python train.py --n_layer=19 --d_model=128 --n_head=4 --n_kv_head=1 --head_dim=32 --d_mlp=512 --vocab_size=512 --activation="swiglu" --norm="rmsnorm" --norm_place="pre" --norm_eps=1e-06 --positions="rope" --rope_base=10000.0 --rope_fraction=1.0 --qk_norm=false --attn_scale=0.177 --bias="qkv" --tie_embeddings=true --parallel_block=false --init="normal" --init_std_qkv=0.0442 --init_std_o=0.00717 --init_std_up=0.0442 --init_std_down=0.00717 --optimizer="laprop" --lr=0.0025 --beta1=0.95 --beta2=0.98 --weight_decay=0.29 --lr_head=0.00696 --grad_clip=0.5 --warmup_steps=203 --schedule="wsd" --decay_fraction=0.937 --decay_shape="linear" --final_lr_fraction=0.0 --batch_tokens=32768 --seq_len=512 --doc_mask=true --train_tokens=138700000 --steps=4233 --dataset="wikipedia_en"
Each number is 500 + 40 x the weight over its row's rms, rounded and kept within 0 to 999. Layers, rows and columns count from 0. Numbers have three digits each. The size before them is the row's rms in percent of the matrix's.

# gate: layer 7 MLP gate, 512x128, rms 0.0793, rows 300-330, columns 64-127
# up: layer 7 MLP up, 512x128, rms 0.0702, rows 300-330, columns 64-127
# down: layer 7 MLP down (transposed), 512x128, rms 0.0669, rows 300-330, columns 64-127
gate300 099:474520397493536468502536529470489516480608477497449539449537452414473532480481468457454517491446520442483501548507535405526527525513576543545499523542467440456438509571583472524499477523502512
up300 101:496495444564530512529503533506526540456529445474513533386479466453479464580567428450442455537429481487461516510531553496482488488482561512569498519437478442555479460504470488517448445532505421
down300 101:440535490573454510473469467499510517455494473467512491467451480498432531538421452491503451484459590477509464571408511536543498483557526543448483502540518519610467436462425518445465531511503512
gate301 107:503493477494486501461492475504500455454500452497477443475566492511414489470499628539605495553489502436535588565475529402516571563484483501619561521489531471551464498529443530517500566473547577
up301 106:541491554493470494501573538462466449462484449438409491546465534449444555503513594507455454477510492434449461495483480518459474490540551514517508470476497471538471507575551492483484445503469521
down301 107:545492465497481522498398550473518471498494491511466579436574581442557451510488515499488566537483475505399522480480518494525489450493465541408574501460421522524518529537496471512505508505485495
gate302 103:535500460509490518563527498558558532538580470523485488412505431522485515470629493479499490535498539479478510495504521430505570496529515500484562549498440467492488497496390525497484471440529486
up302 103:554485442480507460485486443532489435512439569460491456526560476585482495580492510506530539453479447473502587567438493534472484531475534581479431546542466486491485532457481515530579594507541487
down302 099:548498470516509486490490478529424508492492494486523455492480452536480528468509488453538439531429478418484468592585478555514562581531451453491477469521500521505510502578474498501506506468486538
gate303 096:480513494479451548496527468527553438517584503456493477431529535475497492575459555449494540503542477495568472563528520508536537530475491470540485625444442484534437468468524499523524464478458539
up303 098:479493493555565432493467551523545524453537526564481533516543553551449535537465517485516501396516486540503521535460467458469505447533502440414469435497490478505577507465486519504451510506565497
down303 096:423460462481450434514464525421471491457442462602521510512511534483443464474504479514478454534538410507566559506496459541472499489474564546496487460567520454524542477507467492489471532546538452
gate304 103:512461454494472497573481491496537468478468468482505521513525521499416510503518467582548483519390508466502483582494555505397506555501545547405452484463477523530453467530496427491455544496498503
up304 101:481531498459461499408556424528502504463484488463557462490548578481502513561452493515395470452515549495528526548473542555453572539531468476497468508498479502522488496418482472508613521529451539
down304 102:504456462512500532513510484545505603478556463513524474493510496535523488528438558553497556505484522455397468476538429436490435505519467545530495502567419444532482467526508562468541453497484519
gate305 096:579506498453556556485499492476541553397550574504485518525529504477493553461535508484451508446502509492478468507478515534438456547603483482440440526580499424474508543540552391498455498464503504
up305 101:425440521476490541505492506488540452502575503415511447545512459543479439395465508521551573517474435457455429453542493420485491481507529496539527436486496449432499552497557507503475542554517478
down305 101:537394546499531484453508523543559508550549587514519441515460447486528528568568469480533430402456481508493457575474510517481537494520471502506528494446568521514509492480497476593488519466444530
gate306 092:544494435477412525492438499547468490548507545498460537499532425478435487485454486608549500494504515549500495571480495485472485571464423497482440461483529568532477507451503484553487471467506495
up306 103:561553456516517497466494513557494519528500535488490548481490503546525424568544540553509472480465510511490509419499497464423516566490445449507483505528523537507594519458478507519530435539436520
down306 094:538525485505465525557525515438420510404527481467501477464469545547539457459587504521480525533499470453472513488548462392524446508526523528435543525502505468527546506482554535460448503493513514
gate307 107:512497479518521483525518532484505467473521492480507505476536468495469476574486546529510471527524483468524417581498440555493516551565480564488519557582514518502460492567519447543483538480513482
up307 099:434466442471508502521576574509491419499478505507547501497475496528506572489455438512450468536458494398497530485536490559534546466524472475556618521518499551489523509470505521516570527472443486
down307 104:482496528522516548501587527440488443430476533520439519504490487530522590452477496508531516548522528443450513510456528496548473446514495523484561547529542527455490494531506523483491555535467564
gate308 101:534504466473465513494487486500509462522524538511486587457541475488547501485526511520470584537443498522531505476515456425399364454538527502463478533550553442473522568476575483492531470490508577
up308 097:558472551491486526577509514467490489454457472478590515543460487582498481474474521499574500491512528495491500474488548485502497515534566568520539445487565510550560494544455546497510533615490490
down308 101:505521507467475509459437469497539484511554596493534453526457477459558496489520473562489507519530516559511512503436490483575482573496494452531485390487458481475555482510505535541507392492517523
gate309 103:601451507482500589511507491544496513531530494456485426508533479460507504495527477538538449498446413534521502510557559528438522466510502526441585450562445492403450550497506487487509541550470463
up309 107:563500454526485515553516517535494607483477530515452485524534509490527504596541502527538508501596598481528532614507549456549511491455509494527502550493488490462543499474469528543483502507515488
down309 104:528554468533473560526458577559521526555531441541522492490492474524514456518442450542517442452515404528459473518555543465457401490496467477507484502461429511455471590464564505504547517477489413
gate310 108:567481459611509581474425498574477497513507533441473476451515549493553426506552444538509501479508411559481462535545526459451454571516550475475514436467496430409450479503519486519481441571441537
up310 102:463473497498475493501460481497572572481522553517481492568467562565521448517460508432523567488467491432460599516474474461537509442552536509508540537446556502565538479554538529507504533522530541
down310 105:542472480451513466484493506440500496581485504401513441506481519467515524483439463518564496529529482558509508508513512514446551534376524537507477512517503480531483504461491541566513512488513595
gate311 105:634447462509430507504446530498488490493551468472509533464442476495424481376523468507522469483470469547518488558529455498475499507431464461497510505510461510536430572442465513463495446461505538
up311 098:542525499525454470494500555515530472520581471529477484552501536491487472536528476489556570424488499605508564516486486444466479485542529463450505476514493485588453556469499446476481519538465479
down311 098:414483420574540457484484498539453525537450544473465582497489503498520507436503504499525518522495450525399465511576497473460509482513526507477424435456490458467502455424525495413440523497553496
gate312 083:561500463521491563510521526424473534526487473491497493505548525532515522559557520534522493480491497494530481522475538476505477498481554456569527422486476475446524490510566427560466472549505564
up312 098:492511497518471486461499513522403506493474555501516481495463478446542539458553548519505502604489521512476489445504529447474541539514412529567498478543433511538494564483494550507540530488572509
down312 100:540512532521549387500536441529482498549513461509461491472426525441495518506539451505453476528556556446490520483588497510510534514436449540494559527466497496511556408501453526464461518506530479
gate313 104:487523447499516541530553530530483523449479510505570483510550456531534497535526485493500506502505464517460442475513516520416533522479505608493389514488508415485488508508493440518479499579570527
up313 103:494502502473488524473573497493503528559450494544541536476529509513572526510468498550501452527429512465602432432482496487461545449451496525505542487505481454511501557557451561515525474500514461
down313 103:513530476566533506533536461500484565511531477502461554410525488538478517533530470485494497497524542554465488581491481572513486525506419508538457504466465461524550476584516413440510580440537558
gate314 094:513480533530517538549555491469476540487458421480481509472516536498469475472526509549548521505452532477534440536494548403487485465564517521463512482512567554538492468475496458526442503520578569
up314 100:487444471483512535465507456579434465485496458558470483518547450463537503474475503515452442495495506538509549516480460555514469511512502507590468458504487530499486476543488538526440562506505497
down314 103:484449525451508500455501613492462477420533495540585443501443533495443499500517479510479501460504483476506408430509567510529489438549507492475491516508455482504506507553470448549500505463557507
gate315 092:516514506480460572471569553452511437452453421535532499540554612528480549495511479555507466527550522495509481509571513472517477467521552537543505516592426493468485518496497408510529512483521542
up315 092:586561518508549527568551517474426501495470454470504478483476523501526518547505589543476482496590523541492437469473468524524477480589536484486478494494528480472491474429531494479420508486469494
down315 094:436608482448514461472607563472464452495509455474494493530528429466488521495484442549468544481476502518529554470497491496469486474422470529509549490422458443521495491517484490447563520487526511
gate316 109:459461435434475522498492519472533477477542475542394525508545496522426465426499492523491485485590470452495534456549484497530444495529581564558489488461530419491478523587469501517419520536542514
up316 114:485511495527496529438472497488570499512413500506517612526515521496454449414536538548541495537506488442498531484521451463484465537509537519499549445585480489505514570516485479539515544543489535
down316 107:520491478495559528483498446557451515531519596510506495538446517455543477509525530543519504481515481493545492477513569422505444491452492427481477487505434571498540505501520485482504532458505483
gate317 099:447512455414469588498473502479567523466547622441502433575569466508436470482518547464588473555470465370532469475513562507485523532551555538469490441554468499475524455505506517550493564451490527
up317 096:489496519539557462457493492475530491559497446535478585480468485493461546514522535390582498534460523518486550586518497437559501504515516533487476638524510510484509411483453464511479538490451454
down317 101:606489521455470511461521495497496511451535497500545536468572540537517570555519412468502527470476510499480450573481518536518479504431496531487480474466487525524497540495555474489490496444521498
gate318 102:575479473514494503513522499575538559492548498471521442508582578492490449504475504530516517493539469470516439468507509424551544554539555424561507527555566547514439512466571557486481537447539547
up318 100:526463517500504556491485398495507574514510489540514474460491504494557467469642510441524478531553490616529463498505424444424496527503517414513546414522467528531456506458489532531453469541478510
down318 101:522519477577522529534474533471482453465495550505575572449475485411451527560436475510561412487492518522508526548483531504512402474549463524445455520470590610514529460504538495408493536491540518
gate319 105:537422456461482542456510498560497494531560502592518528422544535539539467487502512548536477505496494507563467433501528518484413463562518491488486483512407535480531500482478541532526507512493526
up319 104:454538396520489406422534563446486529428543525558523543500529542451497533521532559465480504529523540487431477515428486504478499476517530546546489512453454428595504459540526477529492474478481492
down319 103:572535522441542519466522518607507481529503488528500434439466531524516476500513473500554508509492466554499517422473492490453484453482548483527430484463447555485562459597395507543573421445489478
gate320 111:568468354470523531518497453506536483507480555548532462449512435430452501462452524568533494498475460519491506552494487476452406493504448532484465488423474482506442489563550551497482488526498494
up320 109:497510449576520506521463495456520498497445524493415584495530490461424448425496517524469413600561515467514487522447504470503499469500447495558501523512489491535392473509450545509514525519499457
down320 106:527464429544516524489558518453497574462530561501505552488556491477447589476512483462492464487542513458463490560518534458444497508451463502535544575530438521483470515538450522515531492521474479
gate321 108:510433420477450585468564487476553444485543486572478578491496539466493582580491482491589551464553480441536482516486504523520424505481532566454495451460486454507439516520503456492503515538424530
up321 106:434532515490518483530482566558553554482549525519503470520526419487456498499442549514507453467496440485521496550491518551532429535557547512490476493518493504503565529517514496437437473509521491
down321 105:410566524495427484516517511476482503392495574511539467522496524411478480585474527493518551410527526479567493533446470484462515470472474566484553436498440475496531425518492491446545531500464506
gate322 095:514442439560443560500511479498471543524474465549479493513560446492503501511444526495499436535458540530512474494525471527478432516548518488555473396514550407545535534477497525542514441548423504
up322 104:485517467490540525490490582454516585513488557550508571455483510421466468494467494523466494515552541473479508484486428575471519541519509591489526513447553462495525512515484542511415476470497434
down322 101:399522525490468508559484518497541477541523554487489509442487504570575494505466416472574444503519514447520501570489494629550505500527458520544475469473576497547488487501503525586476504483479451
gate323 097:514477483459527523515428507517451526504576521509480496520495450485552436428466488532568523521462500548519552515503503554483487540564522455484442468497580511469489590528474536589450410461523487
up323 103:463542476514485497519493505488465493536455509509503503560510493501545444533500526518568524538461517519527582452487499500401420518461522475394495490547480529518482534422521526586540445479503462
down323 100:430480516578490456538548449443477519482474505480558474469527513533471484501490451505513484466470462444503488478552522439479445447457513500465598474469483460559500563505553422466524528536578506
gate324 100:465510451503513504542508497473558555448500512518507546532489526498443409460549519592433550554505523410471473466533504498459464554602499534441457523515461493534479500519477494525549544517521507
up324 094:477489552526467480540536527465483414515506540474499499491461567510526535596516409527492480466501530466551537522465514460524477490472494478475567506455464508510552443462458495422510574495421524
down324 099:454532517533489523465466456491501509482485515552472479430577582431527515507458522476477474481562544498515507447435457445502529506484437495526497497522497595477472531486557467478510509577450480
gate325 109:526540493419541528495524413518516530473598524495516505425501510489515483489499577486495554494491527475617514495454494482504521540590522499522488508488492492552493441496441578540487466479513455
up325 111:469492445554484495504501586522554467495500503492578511470487497484450531504499477545471592509537446530419501439564466503465509495461465472545502509491468440496496564545478488541500541503548508
down325 111:458493537458473494496542530476496474567568505518467439457519470472531486497522479424506534491551552435502541496518515475584462488514458481473416565468422536500488533515566517551506506457475468
gate326 103:548475504450531533470525473582508553437471519497514462494567468480460509503600496533486552465557452478479503502559485505477569502476507479471451485494448463502497502537504510487502484496506528
up326 096:539525455560440522459515489504513453522479517461463472510442488482539481509502491436523443484544555496562511501479527463499573516494418484508518516502620520479426513453558514572462529499455509
down326 095:530531517475504466524538517532538551425478445532537491552521460493464458486495513493591575458507478472498471482430405463458458563511527489469407533502476475524479492487514523472506414498503515
gate327 097:575474406485452528490499464508466524492473519601522454493498558439500482536499469503493589497503441505542453561520532530526527435503502478544534533539462511440434489510446444496465534413485487
up327 099:486508538509458500543499504517512467540507545500479495530511543622513530512552455528474439451523456475455532505514460556461597506461545531522472530389500487517478457445476510551507541505588533
down327 095:474500526457418511525512590541507450464478516506455464540544445414465504543457508512514431568493490498489482513507509564510425532530452497488503511493476464505469479447456517509515500504532435
gate328 098:522503472487511504528564510484529544512547472517495463442548537531510534536404516450507451547465433478495398513493542449534453550499511459516439499447506522522535505509547469456416452484557570
up328 102:457503507532517467538573530501482441501429451546502426435489500597494522484482505484506521475437513460557478567530502505517482415502510478535467472549585510485473451552498501500483521510488513
down328 100:487469533518551455495509481449520483522504513465466538602574465462479493507530481467450495521496512546508496519434582568494464456463491455523534456502441496452492405526447503594542479459523463
gate329 090:525456523480481505530498445524482551493496560583406487516522511538526555458441487556514439515449501475506479493513469543530506462488496573571492480450494504517469475526518450487452466497563541
up329 101:536515482492468516495444490519566484480518560505485554455502597491566480453533423443538478460507504469529491536510570449480499480456508491485546516508471483450440463488476559471526483435471444
down329 097:516488497589442473474484565452510491493485514543435464551508512496515520525523522512472578495472419401464513528478487495531476561553436434500559478518545470474499464479422516549498526542498522
gate330 093:516463460486509566576521522524426465511452476506508489478513574530478533472518475508503538529481491519465564552442413453501498532476495465476487530527500428449541500416501518540530508540484507
up330 097:535498517500467506522495528448473563526506509532454540545502429563544401517555511462476501524510449511523498460516464496480444456506484462506542506584486539457591523533502509407449501490455495
down330 098:388477496502479500508604507453556459467549502470490543529495558471481576452503522533573484463509551503443506491527571560564446506456520545554406481518486487537428493468543422539499535509539457